Weights of a small GPT-style language model, trained from scratch on English Wikipedia: untied embeddings, 787M tokens.
Each number is 50 + 15 x the weight over its row's rms, rounded and kept within 0 to 99. Layers, rows and columns count from 0. The size before them is the row's rms in percent of the matrix's.

# down: layer 2 MLP down (transposed), 1024x256, rms 0.0919, rows 804-821, columns 0-127
# gate: layer 2 MLP gate, 1024x256, rms 0.109, rows 805-822, columns 0-127
# up: layer 2 MLP up, 1024x256, rms 0.111, rows 805-822, columns 0-127
down804 093:56 73 67 50 25 49 09 37 41 60 67 58 31 35 10 69 49 58 47 28 57 53 54 49 37 35 40 66 47 58 68 43 29 40 61 57 33 56 79 65 42 38 26 33 55 43 43 42 69 54 57 28 46 49 53 44 56 27 63 24 41 47 16 71 56 22 51 36 50 58 68 58 53 68 63 70 38 70 34 42 29 67 43 50 62 53 41 59 63 63 65 64 93 33 58 78 51 52 46 35 60 57 72 63 71 55 49 48 43 52 45 56 47 46 49 28 49 59 46 50 82 60 37 62 66 35 11 52
gate805 096:52 38 41 50 42 53 41 41 57 49 66 59 34 30 62 40 42 75 45 45 65 44 42 64 65 67 50 46 71 46 56 37 49 68 74 55 30 47 78 54 49 92 63 54 72 35 72 25 39 60 68 36 46 54 46 40 59 57 59 44 47 31 58 63 44 51 49 65 61 42 51 27 05 67 53 74 41 37 53 11 43 62 42 68 59 73 54 56 48 42 61 62 81 68 60 21 50 75 66 37 74 48 37 81 36 59 70 35 57 59 47 34 63 72 30 56 49 60 33 87 37 62 75 35 65 39 48 75
up805 094:47 64 67 45 45 35 70 53 62 56 64 33 39 70 44 43 47 69 49 21 62 68 46 65 31 67 61 63 53 53 45 45 63 34 49 42 35 34 45 56 55 52 54 70 51 25 24 63 41 31 53 19 52 48 37 58 60 47 22 42 28 77 56 45 39 26 54 31 79 31 32 53 38 41 80 68 61 41 72 32 52 59 51 57 29 55 87 67 60 65 31 55 74 56 43 52 50 41 52 81 53 09 29 64 62 56 55 61 51 57 57 30 67 31 36 50 26 12 42 81 55 61 71 41 46 37 69 69
down805 094:50 29 46 50 59 50 47 64 51 52 56 54 62 67 32 50 77 27 61 66 50 62 52 62 92 31 55 44 65 51 54 31 42 71 31 45 72 36 44 17 66 05 29 31 41 73 42 77 66 69 31 21 15 45 47 61 45 35 31 51 54 74 51 46 43 68 36 37 37 71 56 65 41 42 53 34 41 80 30 60 90 57 47 55 45 40 50 55 31 24 48 49 24 31 52 63 75 63 56 53 00 44 44 54 58 62 62 26 44 60 48 64 22 51 52 48 49 42 47 30 58 56 35 72 55 29 63 30
gate806 105:36 86 49 69 62 35 48 61 59 53 33 31 27 62 52 33 68 41 47 64 47 59 49 29 53 75 39 61 63 65 89 52 40 64 27 39 53 36 55 45 43 44 44 80 62 84 66 64 63 64 52 19 44 29 45 50 42 43 30 36 23 55 48 78 64 52 87 73 59 22 62 54 68 46 47 40 71 36 57 71 43 62 59 31 36 37 44 49 45 49 45 57 56 69 57 41 48 37 63 51 50 24 64 56 32 63 63 57 20 26 27 48 76 22 51 50 59 39 64 34 32 25 62 54 60 51 66 58
up806 103:66 44 26 50 55 76 43 60 29 42 57 44 80 43 56 24 61 39 35 52 53 59 51 36 32 63 57 23 44 78 32 32 44 22 31 55 46 44 74 61 53 45 62 55 52 15 41 77 79 72 56 53 78 33 47 61 31 75 44 33 58 38 29 61 52 52 45 79 74 48 39 47 50 34 42 45 46 66 64 54 12 28 59 55 45 47 70 77 47 54 49 56 57 83 63 16 42 43 32 52 52 82 51 74 64 49 66 37 70 60 66 53 47 57 50 49 50 26 62 76 47 22 42 71 51 58 41 36
down806 104:33 51 53 70 51 33 38 52 82 37 44 44 33 61 38 72 49 55 66 53 52 50 55 60 64 47 49 54 62 33 79 39 62 44 59 67 36 52 36 58 46 42 33 39 51 37 67 43 47 26 31 37 34 29 47 81 30 55 42 40 40 12 50 26 35 36 67 62 66 47 61 62 55 50 70 30 35 32 67 56 65 35 58 46 47 48 44 70 33 41 34 59 57 72 47 56 44 32 59 42 60 26 52 34 50 46 47 62 42 30 62 56 66 45 27 84 45 56 24 63 34 28 92 43 68 20 11 64
gate807 105:61 52 48 54 40 36 62 38 42 75 30 55 57 60 46 34 40 58 34 44 55 43 77 44 24 63 51 38 46 93 36 55 63 51 55 70 75 53 66 50 19 41 28 38 33 55 64 39 58 55 57 20 52 38 29 61 35 62 40 46 37 56 41 41 60 26 77 83 52 48 61 54 35 69 34 27 53 43 37 62 59 02 43 34 40 40 36 41 32 29 28 43 78 53 39 73 63 38 49 46 51 12 64 65 76 50 49 55 39 44 58 44 59 65 28 53 47 66 32 73 41 42 85 43 53 39 40 56
up807 107:49 47 35 59 35 15 40 54 26 40 56 62 31 52 48 32 64 32 37 51 74 38 60 38 59 44 36 62 52 45 56 50 50 59 59 41 50 61 47 59 74 47 47 45 45 51 67 66 41 45 44 41 50 55 70 27 52 32 56 63 52 47 45 65 36 59 92 47 36 52 32 71 44 31 60 61 47 21 49 55 51 52 54 29 85 50 36 47 72 48 69 64 36 31 44 56 68 68 53 38 47 64 67 35 34 40 53 54 31 36 30 47 57 35 36 55 34 41 45 34 24 41 12 48 74 23 34 19
down807 100:47 54 58 48 62 64 69 37 45 45 21 39 76 52 58 73 48 52 43 52 78 38 55 53 55 55 67 41 43 84 45 44 63 35 45 56 59 62 52 50 57 33 59 57 40 39 35 29 33 58 58 30 66 31 50 49 59 49 58 31 33 58 57 42 69 56 51 45 53 38 56 35 39 69 51 40 48 44 53 48 63 58 83 38 55 65 70 35 57 38 23 46 82 46 38 44 48 22 41 82 36 55 38 75 69 57 65 35 53 65 37 66 54 38 32 55 54 60 53 52 52 70 66 28 37 47 43 36
gate808 104:31 50 41 73 59 15 48 59 56 74 57 57 51 58 62 50 49 35 53 51 26 26 76 71 61 68 63 57 73 67 56 30 55 74 52 55 52 47 38 37 45 47 50 30 58 59 77 46 69 62 55 79 49 28 78 73 44 46 27 48 46 55 22 38 48 28 35 42 57 46 44 43 37 46 49 48 52 46 36 35 73 47 39 44 53 27 48 35 58 33 45 63 61 33 36 95 57 52 57 57 17 57 27 41 87 41 46 72 12 32 29 52 38 52 42 62 58 27 57 24 62 58 60 32 59 52 45 40
up808 096:51 36 41 60 09 75 42 36 24 61 26 41 44 24 53 13 72 32 70 65 49 39 43 62 46 47 46 38 73 40 55 47 57 43 30 53 46 55 43 74 39 40 43 64 52 28 39 57 44 64 33 64 50 43 70 31 38 63 70 52 39 58 36 38 38 26 51 72 23 48 37 40 33 34 24 54 57 64 60 76 46 31 32 75 26 68 37 51 37 51 44 42 46 44 60 44 37 68 26 45 58 43 52 37 54 46 51 47 78 58 43 59 58 43 34 52 42 49 47 33 63 36 65 73 64 78 50 52
down808 100:65 28 62 31 43 28 49 60 43 60 54 62 73 48 38 45 51 46 15 37 57 59 64 64 33 73 53 44 75 51 33 52 27 47 52 31 43 58 62 52 49 26 35 61 50 43 60 40 46 70 48 57 49 50 52 39 58 32 34 23 24 46 67 47 81 57 41 55 30 33 57 81 65 31 38 41 12 55 49 22 66 55 42 35 65 18 24 59 42 28 82 61 25 43 63 53 57 48 74 49 39 63 55 35 74 54 24 53 43 35 49 63 58 54 45 73 55 66 57 47 36 51 47 35 62 48 50 56
gate809 093:73 60 38 52 32 57 44 48 41 49 75 25 38 29 66 52 40 45 55 58 54 39 16 37 50 45 48 72 65 26 38 53 36 52 66 27 49 30 66 61 63 44 50 63 62 41 49 51 36 26 30 54 51 67 45 52 57 52 40 56 45 33 58 65 55 58 55 28 83 61 42 17 49 27 19 57 67 45 66 49 37 49 56 63 44 49 40 39 58 30 65 22 81 76 37 79 36 37 66 45 49 20 54 61 50 35 57 76 35 57 60 50 67 58 50 72 50 68 26 53 60 58 50 19 56 76 61 38
up809 090:21 32 61 50 58 60 47 71 50 33 38 55 48 57 40 50 52 43 67 66 71 21 63 47 56 44 53 54 60 49 62 16 50 55 48 34 72 49 66 60 78 74 46 48 55 55 52 60 44 49 58 57 60 29 61 54 30 74 38 31 15 32 35 56 57 54 55 47 21 62 63 26 32 54 28 57 24 57 72 52 55 47 53 82 51 31 53 35 71 43 40 52 54 60 55 55 43 39 40 29 52 65 29 50 42 35 49 28 58 65 41 62 35 64 79 32 65 42 76 45 46 38 29 86 54 52 35 43
down809 092:50 50 34 38 42 31 69 76 59 43 57 52 57 43 44 59 34 58 27 25 59 76 76 57 80 52 59 73 70 49 62 66 61 57 58 47 43 22 57 56 64 66 43 40 81 56 40 40 38 44 52 67 84 68 65 74 40 63 53 33 54 00 49 55 62 59 43 57 52 38 47 58 39 47 37 52 60 30 59 45 50 51 50 59 56 52 55 33 57 33 31 50 56 58 25 55 59 70 48 66 49 60 56 45 37 38 49 35 37 27 47 40 45 55 54 55 57 55 64 59 29 58 54 50 60 45 80 79
gate810 103:82 65 48 19 47 35 65 43 73 71 33 36 55 43 90 41 49 24 41 42 55 38 37 44 80 57 52 47 74 69 53 41 44 62 54 66 73 83 69 49 44 48 56 56 53 53 36 35 44 55 45 31 34 69 53 57 80 33 73 50 42 54 38 43 53 68 64 64 36 48 60 60 57 41 20 41 48 24 39 52 41 59 08 51 47 52 70 64 84 43 46 36 57 27 64 31 36 61 56 80 53 53 71 46 53 59 35 34 22 37 68 45 33 65 44 58 55 61 37 42 46 36 27 36 66 44 16 60
up810 100:61 23 54 54 56 30 41 64 21 62 79 42 63 74 61 54 58 42 52 59 31 41 54 54 50 45 55 76 14 55 50 57 46 49 90 48 74 39 45 41 27 54 55 57 54 60 68 50 32 51 63 57 31 45 61 76 34 39 43 37 28 66 49 45 67 34 59 50 33 36 54 63 49 54 70 65 54 83 47 37 62 59 73 82 55 71 51 39 57 66 77 34 45 46 53 52 42 57 26 38 60 60 63 65 41 48 60 55 61 55 35 59 30 62 55 70 60 31 54 48 12 85 60 47 22 23 36 40
down810 101:32 71 51 31 48 41 54 35 38 78 33 28 22 46 48 32 25 76 48 45 42 59 48 43 64 59 37 43 71 32 41 36 51 66 59 82 46 54 57 64 54 36 34 92 54 55 43 31 48 36 54 86 42 34 53 35 71 67 48 33 87 28 18 43 81 84 40 57 62 42 35 20 67 38 49 38 58 50 72 36 42 43 38 41 56 42 47 64 69 50 44 43 75 45 35 34 26 40 40 54 57 35 33 53 44 71 46 70 22 70 31 51 50 61 67 67 47 66 46 49 58 54 47 50 50 36 49 33
gate811 096:44 34 48 32 42 69 22 93 37 42 45 81 50 33 61 61 45 24 51 52 63 58 50 24 27 73 64 52 39 67 64 71 31 38 63 51 53 42 39 57 40 70 39 52 65 30 36 43 30 56 57 57 67 56 46 36 69 48 35 55 56 83 19 49 49 62 53 40 60 65 67 60 65 46 26 49 53 40 60 40 71 59 57 63 46 53 36 59 42 55 66 67 45 51 16 23 50 76 34 52 44 20 56 51 46 71 51 53 55 37 74 71 49 72 51 56 58 41 67 41 65 71 66 38 46 47 56 50
up811 103:80 46 28 62 35 64 79 54 32 45 47 63 38 70 41 47 28 26 45 37 42 42 42 47 49 41 34 37 49 37 64 35 33 46 52 56 56 17 36 43 34 41 64 44 38 70 42 68 67 50 39 44 49 24 26 53 33 68 53 53 66 61 49 41 54 70 70 71 43 37 38 41 51 71 67 30 66 71 48 55 35 59 74 55 81 39 60 62 63 63 61 75 47 44 79 71 48 44 35 49 73 40 62 15 25 54 42 48 67 65 36 58 30 64 62 36 33 53 47 39 60 44 37 30 62 57 58 25
down811 099:35 52 53 41 54 62 39 43 71 62 59 47 72 39 47 44 77 84 47 55 72 66 75 67 31 62 70 62 50 43 34 68 63 52 45 55 25 77 57 64 59 45 35 39 55 49 64 42 49 36 58 57 59 51 55 63 40 38 43 49 46 42 70 57 45 37 57 55 30 32 42 61 51 50 37 71 63 33 58 59 55 20 51 57 42 48 47 42 60 41 40 50 43 38 29 41 41 56 76 68 30 50 27 61 48 43 65 40 40 31 53 47 69 59 37 48 39 53 43 41 49 63 23 61 59 66 24 72
gate812 099:50 21 77 46 42 57 64 45 67 42 59 32 52 61 34 54 66 59 78 62 79 51 19 77 55 39 58 49 32 42 47 68 66 62 32 51 58 41 40 57 52 49 34 48 57 63 50 60 52 79 51 51 72 41 29 56 34 47 35 39 22 51 80 36 58 63 85 60 44 43 55 63 50 60 18 54 44 55 62 49 47 50 75 67 50 60 57 46 19 63 72 78 58 76 49 99 30 54 55 37 40 70 58 43 20 65 39 75 67 66 47 37 49 58 58 29 66 50 46 50 43 60 41 29 64 26 51 42
up812 096:38 40 59 53 48 41 37 68 65 46 75 51 62 34 54 46 58 38 28 55 48 32 37 46 65 65 35 30 53 51 39 60 63 78 54 30 18 17 67 76 27 40 41 60 63 54 42 78 59 72 46 46 28 37 32 34 48 64 38 52 33 53 87 43 63 25 83 38 69 37 63 83 30 52 63 59 70 65 80 77 31 73 63 48 60 39 42 24 50 42 74 55 49 58 66 60 65 64 65 47 46 39 39 72 32 58 44 39 71 25 42 52 35 50 64 69 39 53 82 57 46 65 48 23 41 57 33 41
down812 102:56 59 66 33 43 61 66 31 33 56 59 54 48 63 39 43 83 83 50 35 66 67 33 54 32 46 42 59 38 38 27 79 56 25 43 63 51 45 68 14 55 57 25 49 34 41 63 50 77 74 64 33 39 47 33 65 37 49 22 33 37 49 62 50 85 44 62 62 12 62 56 17 44 57 27 58 25 64 43 17 55 43 61 58 26 54 52 87 51 77 41 56 53 71 73 79 26 50 70 70 31 63 24 39 60 29 43 57 54 53 38 50 48 54 51 54 73 29 36 64 48 48 42 45 70 50 79 54
gate813 105:36 30 52 53 66 73 41 72 42 06 66 37 57 47 61 50 50 47 43 67 60 44 31 62 49 80 77 29 72 57 76 39 37 49 46 35 78 51 61 45 60 72 68 44 52 50 42 65 38 62 56 52 37 67 54 65 26 97 63 34 63 28 27 82 47 49 68 30 36 66 32 28 48 40 23 56 45 63 41 68 42 52 43 22 62 33 49 37 54 42 15 56 40 45 56 45 86 36 36 85 49 32 39 58 39 38 47 50 68 60 40 39 53 68 48 52 51 44 49 48 36 27 44 36 63 39 59 31
up813 100:28 59 55 69 61 61 58 50 47 27 59 56 80 57 25 30 53 23 72 36 46 59 33 34 35 59 74 58 44 38 22 36 59 45 54 56 76 82 36 28 50 34 48 56 70 34 55 41 30 81 41 47 68 81 66 54 18 61 51 54 64 40 42 60 65 48 50 24 30 43 62 46 34 23 50 55 66 58 58 68 58 63 71 54 30 85 47 55 75 48 39 41 51 79 56 72 41 35 53 54 46 55 64 69 42 42 52 61 29 37 54 38 47 48 72 64 53 62 65 29 52 31 52 27 84 76 62 40
down813 103:58 67 64 32 45 64 59 66 42 55 61 60 65 63 38 41 38 56 59 36 44 45 52 52 43 71 55 69 37 22 43 15 00 55 32 56 61 52 57 50 53 40 41 61 48 48 59 36 46 55 47 35 42 82 61 57 53 49 29 60 57 59 59 32 52 45 65 72 26 44 40 68 46 53 75 44 66 71 65 67 43 57 34 64 50 68 38 24 29 53 65 52 33 57 67 42 44 64 61 68 56 55 52 51 78 37 56 65 63 89 35 46 75 46 36 40 17 47 37 46 35 42 46 32 60 34 25 61
gate814 094:49 61 59 50 32 76 39 44 59 54 59 53 56 67 30 57 50 41 53 61 47 52 50 63 48 54 57 62 57 74 48 59 70 46 47 41 46 34 60 65 30 51 73 49 37 52 50 33 26 46 38 40 50 34 39 64 31 43 44 76 52 61 43 47 46 44 58 51 61 69 37 71 78 35 38 50 66 44 39 29 60 40 46 27 70 14 54 40 75 61 65 35 66 37 40 60 37 53 38 52 39 54 47 49 53 50 23 41 33 24 61 64 49 28 29 51 33 48 71 39 30 54 23 44 57 47 46 73
up814 108:40 33 58 65 30 17 46 51 23 27 38 72 24 29 66 18 31 59 51 38 37 44 55 55 35 64 60 67 31 39 51 66 30 62 71 39 42 66 67 50 51 72 45 59 59 24 51 47 68 32 45 54 67 60 32 42 37 24 35 34 40 48 43 39 72 33 58 40 65 29 47 48 29 51 52 40 24 50 41 57 62 65 58 70 70 89 52 48 66 66 31 59 34 53 54 34 38 31 30 37 62 11 49 35 78 30 67 80 56 47 53 47 37 38 43 35 31 61 42 61 51 60 53 51 31 68 66 58
down814 101:22 65 40 59 61 76 60 35 66 51 58 44 49 50 49 67 42 42 57 57 84 52 21 43 45 45 42 47 35 73 35 47 46 47 36 58 71 44 38 34 65 55 42 61 31 72 44 43 27 62 43 32 49 38 60 43 47 66 47 75 49 64 41 68 32 59 41 35 48 72 47 57 58 63 94 38 78 57 53 27 45 49 25 44 35 04 42 30 39 33 49 40 59 19 44 60 58 61 26 49 19 64 67 70 23 49 44 16 70 32 42 56 49 38 53 63 76 41 87 46 32 58 57 61 65 59 54 72
gate815 096:43 24 40 36 60 15 39 37 76 47 58 38 53 57 42 90 40 38 53 60 47 45 65 35 49 55 62 48 60 62 33 57 33 63 47 50 78 75 31 43 29 56 53 51 34 61 48 45 43 44 24 65 59 45 47 54 48 28 59 58 69 54 50 70 56 86 64 79 64 44 44 89 33 45 50 59 56 19 28 37 50 29 72 70 72 23 41 53 33 28 50 35 37 22 21 55 50 59 39 43 59 65 75 26 37 39 35 41 42 49 36 59 60 47 44 39 46 30 64 42 50 43 51 43 75 24 65 35
up815 093:25 39 41 49 64 73 60 59 50 61 37 43 33 52 43 55 60 59 61 45 22 49 36 52 57 34 43 31 55 41 58 58 52 33 73 58 55 31 60 75 49 50 70 62 44 71 60 54 26 75 49 48 43 59 55 72 44 59 45 58 37 14 34 69 39 33 53 12 30 47 46 25 65 70 53 33 78 58 29 34 47 59 85 34 53 35 84 41 59 49 71 56 82 49 37 67 54 37 27 37 61 40 57 40 44 22 58 33 62 41 44 45 12 41 56 45 03 41 55 61 58 62 33 63 36 46 52 83
down815 096:55 41 57 42 55 17 45 56 67 33 62 40 56 31 20 51 37 44 44 50 71 54 80 35 45 53 40 71 57 66 44 72 57 42 45 49 81 72 47 17 36 32 36 48 49 54 60 46 69 38 43 73 57 37 54 34 39 50 69 77 71 58 47 50 65 86 38 48 57 30 35 82 42 49 29 42 33 15 58 44 44 40 27 92 37 46 41 61 46 40 52 44 37 51 28 28 56 50 42 51 65 49 31 03 25 46 52 66 25 54 55 43 74 48 53 72 55 72 54 39 40 65 55 33 54 55 67 32
gate816 101:50 47 69 55 33 44 65 33 61 49 52 67 31 37 65 39 67 53 62 84 69 30 38 55 13 61 73 44 43 64 44 70 43 42 60 54 71 44 68 50 41 85 60 67 18 73 50 55 56 38 43 44 49 64 76 66 45 62 42 24 33 51 51 50 58 56 84 52 34 45 33 34 80 60 56 56 60 56 31 52 55 62 54 28 68 49 35 32 57 39 65 45 47 40 28 65 47 19 46 72 52 84 48 42 48 47 58 36 29 51 51 58 59 45 34 33 40 39 73 33 53 34 62 59 73 53 50 43
up816 105:65 20 23 57 44 31 65 80 70 27 35 39 52 58 23 75 66 39 31 61 32 30 17 50 33 40 57 37 55 59 62 84 43 58 57 38 48 40 27 28 39 79 52 66 53 75 43 48 61 52 47 27 69 27 44 37 32 28 57 57 40 51 55 63 58 50 78 60 35 23 42 41 58 60 41 76 42 47 38 53 54 50 46 15 49 40 46 79 57 46 60 54 40 42 23 73 30 32 59 49 57 57 53 66 42 55 52 51 31 49 31 54 76 73 54 31 54 32 51 59 56 73 51 52 48 51 38 79
down816 104:44 66 51 53 53 67 56 50 50 51 69 46 50 40 62 24 27 50 47 37 48 65 77 25 64 58 52 34 50 35 54 31 69 49 36 66 66 63 61 60 46 19 42 34 45 38 56 24 49 77 39 76 27 49 48 42 38 37 42 74 68 37 70 56 35 43 43 52 75 74 36 48 27 35 55 00 26 35 62 55 61 54 54 47 41 45 65 23 50 45 35 55 68 55 56 35 50 62 28 36 53 32 43 63 49 55 39 36 60 42 71 51 23 35 47 61 58 65 53 74 53 63 73 68 22 63 57 40
gate817 093:77 54 53 55 50 44 67 37 26 43 26 47 29 74 46 82 33 51 09 30 53 36 30 62 67 52 65 60 44 38 35 37 67 42 80 41 33 52 66 10 54 45 56 32 50 69 41 44 53 76 88 68 73 66 59 65 47 61 55 47 27 50 48 42 36 55 31 66 47 66 44 38 37 51 63 55 38 52 10 44 57 45 64 54 45 62 54 33 36 64 37 38 35 56 52 56 31 48 36 27 57 44 44 66 63 34 82 60 70 67 56 56 35 65 36 59 53 24 54 61 68 31 50 72 57 46 33 69
up817 094:28 56 83 26 38 48 42 57 73 49 49 61 55 68 87 54 59 35 36 74 42 58 80 48 46 54 81 43 67 42 50 50 38 75 67 52 63 56 39 78 40 40 83 54 52 41 71 70 47 69 49 76 63 61 37 54 39 54 39 64 61 65 67 62 37 54 40 56 54 31 56 17 67 20 15 42 51 70 40 58 29 59 69 71 37 48 54 78 61 48 59 54 45 32 54 55 34 55 55 27 50 30 46 45 42 32 22 54 20 44 65 61 44 79 21 76 69 59 29 72 68 54 56 44 50 47 67 35
down817 093:33 45 48 59 58 37 46 66 45 43 37 45 43 52 58 61 45 62 45 42 48 47 57 77 68 39 29 59 64 63 74 55 42 58 32 44 45 75 49 41 28 68 30 26 51 46 57 49 76 47 43 17 51 41 62 52 47 61 26 35 54 66 44 92 32 54 56 61 43 79 53 85 52 62 57 34 42 28 55 66 56 61 28 47 28 49 47 87 37 20 60 78 74 70 34 53 46 53 44 75 49 35 58 32 78 54 62 80 75 72 46 63 63 54 25 20 58 57 29 23 30 63 46 18 51 32 48 47
gate818 101:35 26 44 36 63 43 42 67 59 48 52 64 31 39 59 34 44 21 99 38 58 49 30 41 48 77 58 55 52 33 63 23 48 65 52 57 32 64 38 44 49 70 65 53 67 74 44 53 47 11 32 42 61 50 27 72 39 50 39 58 53 64 29 38 42 58 49 64 67 37 14 62 57 42 61 52 64 64 45 58 48 80 53 39 48 68 47 52 41 55 41 73 41 37 27 39 26 73 51 73 65 29 46 34 44 40 56 17 44 54 22 49 40 60 63 60 74 42 82 63 76 76 33 43 45 51 71 66
up818 099:72 30 70 26 60 33 54 52 27 59 43 44 43 43 30 47 72 35 43 44 54 61 48 78 51 49 73 77 70 50 34 48 19 71 40 35 60 64 32 48 34 45 40 76 64 82 42 40 41 50 36 43 70 53 55 30 61 65 60 40 30 54 41 57 39 42 27 57 79 42 68 37 38 48 36 60 32 58 44 48 42 31 66 91 44 39 64 60 58 55 55 56 75 69 25 50 65 75 58 86 47 59 63 70 49 29 69 54 39 62 36 54 60 48 44 33 29 34 50 24 52 46 51 42 38 41 43 57
down818 095:36 63 45 57 39 39 13 76 73 34 41 41 48 54 45 37 47 67 34 60 40 41 43 23 48 62 24 35 52 44 37 68 69 31 57 34 62 52 86 64 42 53 59 49 45 35 57 37 46 65 54 46 52 50 47 62 49 39 75 58 61 53 66 51 32 58 71 44 48 43 47 65 58 72 83 27 41 36 53 60 56 74 41 24 51 64 62 36 50 60 34 30 45 17 49 34 43 32 42 44 66 57 44 59 60 77 35 21 63 43 53 68 44 57 51 51 61 80 63 43 27 48 47 70 54 40 68 64
gate819 095:49 20 48 63 50 36 65 64 80 60 49 24 66 42 43 35 39 67 42 72 33 59 76 48 54 51 57 62 51 77 50 65 75 44 39 94 42 45 31 72 86 35 37 57 42 52 39 55 55 43 36 69 85 38 50 63 60 50 38 48 65 67 53 67 28 40 73 56 56 72 67 52 62 79 56 66 41 30 67 34 65 47 37 13 35 54 27 37 49 64 62 36 48 44 60 53 38 33 41 64 51 55 66 38 45 36 39 56 42 58 34 65 42 42 57 54 56 37 78 52 28 67 22 33 26 57 50 56
up819 093:47 35 62 45 34 32 19 86 47 69 72 52 65 43 51 39 21 43 53 49 79 37 60 63 51 65 53 19 38 51 51 66 39 79 50 38 54 16 35 49 45 29 55 49 58 28 38 48 50 32 64 44 39 42 21 53 28 44 52 62 55 79 54 54 57 77 66 50 27 43 45 43 58 60 58 46 59 71 41 66 27 44 49 62 49 32 37 67 41 73 41 66 38 46 70 34 66 35 60 24 85 33 44 56 66 30 60 56 51 49 48 49 54 54 50 24 38 58 64 71 73 53 41 54 48 57 47 70
down819 094:45 53 70 45 61 46 48 59 51 26 66 67 38 71 49 59 49 26 43 51 36 74 35 55 51 49 62 67 41 81 30 75 47 51 28 54 70 58 45 52 50 77 40 61 57 49 82 26 27 35 15 45 60 40 57 40 40 62 38 55 53 74 65 62 75 42 69 25 51 65 29 39 42 41 51 73 52 79 50 57 39 78 32 42 61 55 30 27 63 71 48 52 61 35 60 58 43 41 50 66 56 52 46 63 56 56 56 65 58 42 59 67 68 41 38 54 72 59 83 56 99 59 64 47 48 22 53 45
gate820 114:31 33 50 85 41 55 76 65 38 61 50 35 77 53 36 34 41 20 81 58 87 25 41 46 47 34 34 61 48 38 32 59 27 50 64 44 62 76 65 37 69 30 43 71 69 80 43 35 39 59 42 51 38 33 32 89 47 70 61 41 57 49 41 44 58 41 44 70 61 54 52 48 33 35 58 54 48 57 42 23 60 30 78 62 60 49 29 64 48 44 31 48 70 65 29 47 40 41 52 49 37 61 13 66 67 18 64 66 36 36 35 90 71 69 21 53 21 32 41 42 35 65 41 54 19 42 55 42
up820 107:36 46 66 22 13 45 46 56 45 46 41 45 47 40 49 68 52 28 51 83 48 53 59 61 32 61 56 45 54 74 71 68 47 74 34 82 52 86 59 29 44 56 51 64 62 38 41 50 55 48 45 47 56 54 50 59 55 32 63 45 40 24 46 62 57 72 39 45 39 46 39 64 76 59 15 39 56 63 67 45 59 71 81 40 43 21 50 68 44 45 53 68 47 51 58 26 48 64 33 72 54 41 57 47 25 72 53 47 42 50 45 37 52 40 63 40 45 53 42 25 63 67 31 82 52 61 45 50
down820 113:52 54 33 61 47 36 48 63 67 53 41 34 47 46 67 58 31 45 18 78 42 51 58 58 29 59 73 33 58 28 38 52 65 38 45 20 61 50 68 21 65 59 60 51 53 58 32 46 44 41 58 51 70 36 55 45 65 59 56 40 44 03 75 37 32 49 49 56 61 59 56 62 54 44 53 23 63 56 65 53 43 64 66 44 35 25 38 41 54 18 52 50 61 57 60 09 58 49 38 43 54 49 55 61 43 57 69 74 54 50 20 75 59 78 35 76 56 63 44 47 27 61 21 48 50 39 65 76
gate821 100:49 55 64 29 57 57 45 63 47 58 37 55 43 36 73 63 52 49 78 53 60 27 49 58 64 62 59 38 43 64 54 16 45 26 26 56 67 61 61 85 13 44 39 59 60 67 81 55 34 63 51 20 49 39 73 52 60 43 38 51 54 42 32 31 49 48 53 45 73 46 73 40 24 58 49 33 49 57 28 37 65 27 37 54 42 40 47 44 59 50 51 50 89 53 35 33 54 61 63 28 17 24 60 52 53 47 56 45 45 65 83 42 39 47 53 37 37 66 41 45 39 54 41 70 58 64 32 48
up821 103:51 57 38 42 77 41 25 59 28 38 46 78 54 68 75 60 60 79 50 57 82 28 56 47 40 51 42 58 21 55 61 54 42 35 78 51 60 46 59 76 52 45 58 70 73 70 48 33 41 70 47 56 31 54 74 86 58 19 61 22 53 37 40 46 64 37 66 60 61 75 65 18 48 49 21 81 37 36 33 46 54 65 56 45 60 48 32 66 26 68 58 53 53 65 47 55 57 35 69 59 77 52 38 60 43 50 58 53 59 31 45 55 49 52 60 87 64 44 81 53 51 56 50 61 43 48 67 45
down821 096:50 47 48 52 28 47 26 47 54 69 51 53 54 43 46 36 28 26 54 50 53 58 62 42 50 65 76 39 71 35 52 17 63 57 43 28 31 48 38 28 46 61 31 13 37 59 51 43 58 51 57 43 59 53 32 46 59 49 56 92 52 38 37 39 26 50 36 31 61 45 25 62 54 24 51 29 68 47 60 62 43 67 58 66 19 39 61 27 67 69 42 65 39 51 43 26 75 75 40 26 34 48 35 44 68 69 15 58 23 76 38 41 27 77 36 50 52 66 26 36 36 71 39 59 55 42 28 22
gate822 106:22 48 33 37 47 32 36 50 50 65 31 49 49 43 50 71 57 36 30 56 50 35 41 57 73 54 49 62 68 42 56 33 29 61 24 45 66 27 40 64 66 53 56 62 69 40 55 30 40 15 68 54 67 60 49 51 65 59 43 17 59 63 58 56 53 65 56 52 42 69 28 59 47 57 61 63 54 35 31 67 33 81 18 47 56 77 50 44 39 29 75 54 46 46 44 47 62 52 61 59 60 41 67 45 68 21 57 46 66 53 14 47 62 75 59 56 71 63 67 65 50 64 44 06 46 55 59 50
up822 103:57 22 31 78 39 32 74 50 35 69 73 39 37 52 27 34 99 51 55 28 58 68 37 56 35 41 52 53 62 55 40 73 57 78 32 52 69 46 58 45 39 26 58 46 65 37 46 66 48 51 53 52 35 71 55 55 32 64 48 57 53 43 39 71 31 55 39 41 36 44 61 59 71 36 78 36 18 42 55 68 69 42 58 56 52 40 45 60 22 53 47 43 61 26 50 48 47 67 57 21 38 69 66 59 46 63 39 41 69 48 50 07 26 64 54 64 37 49 35 58 40 63 51 64 64 63 58 71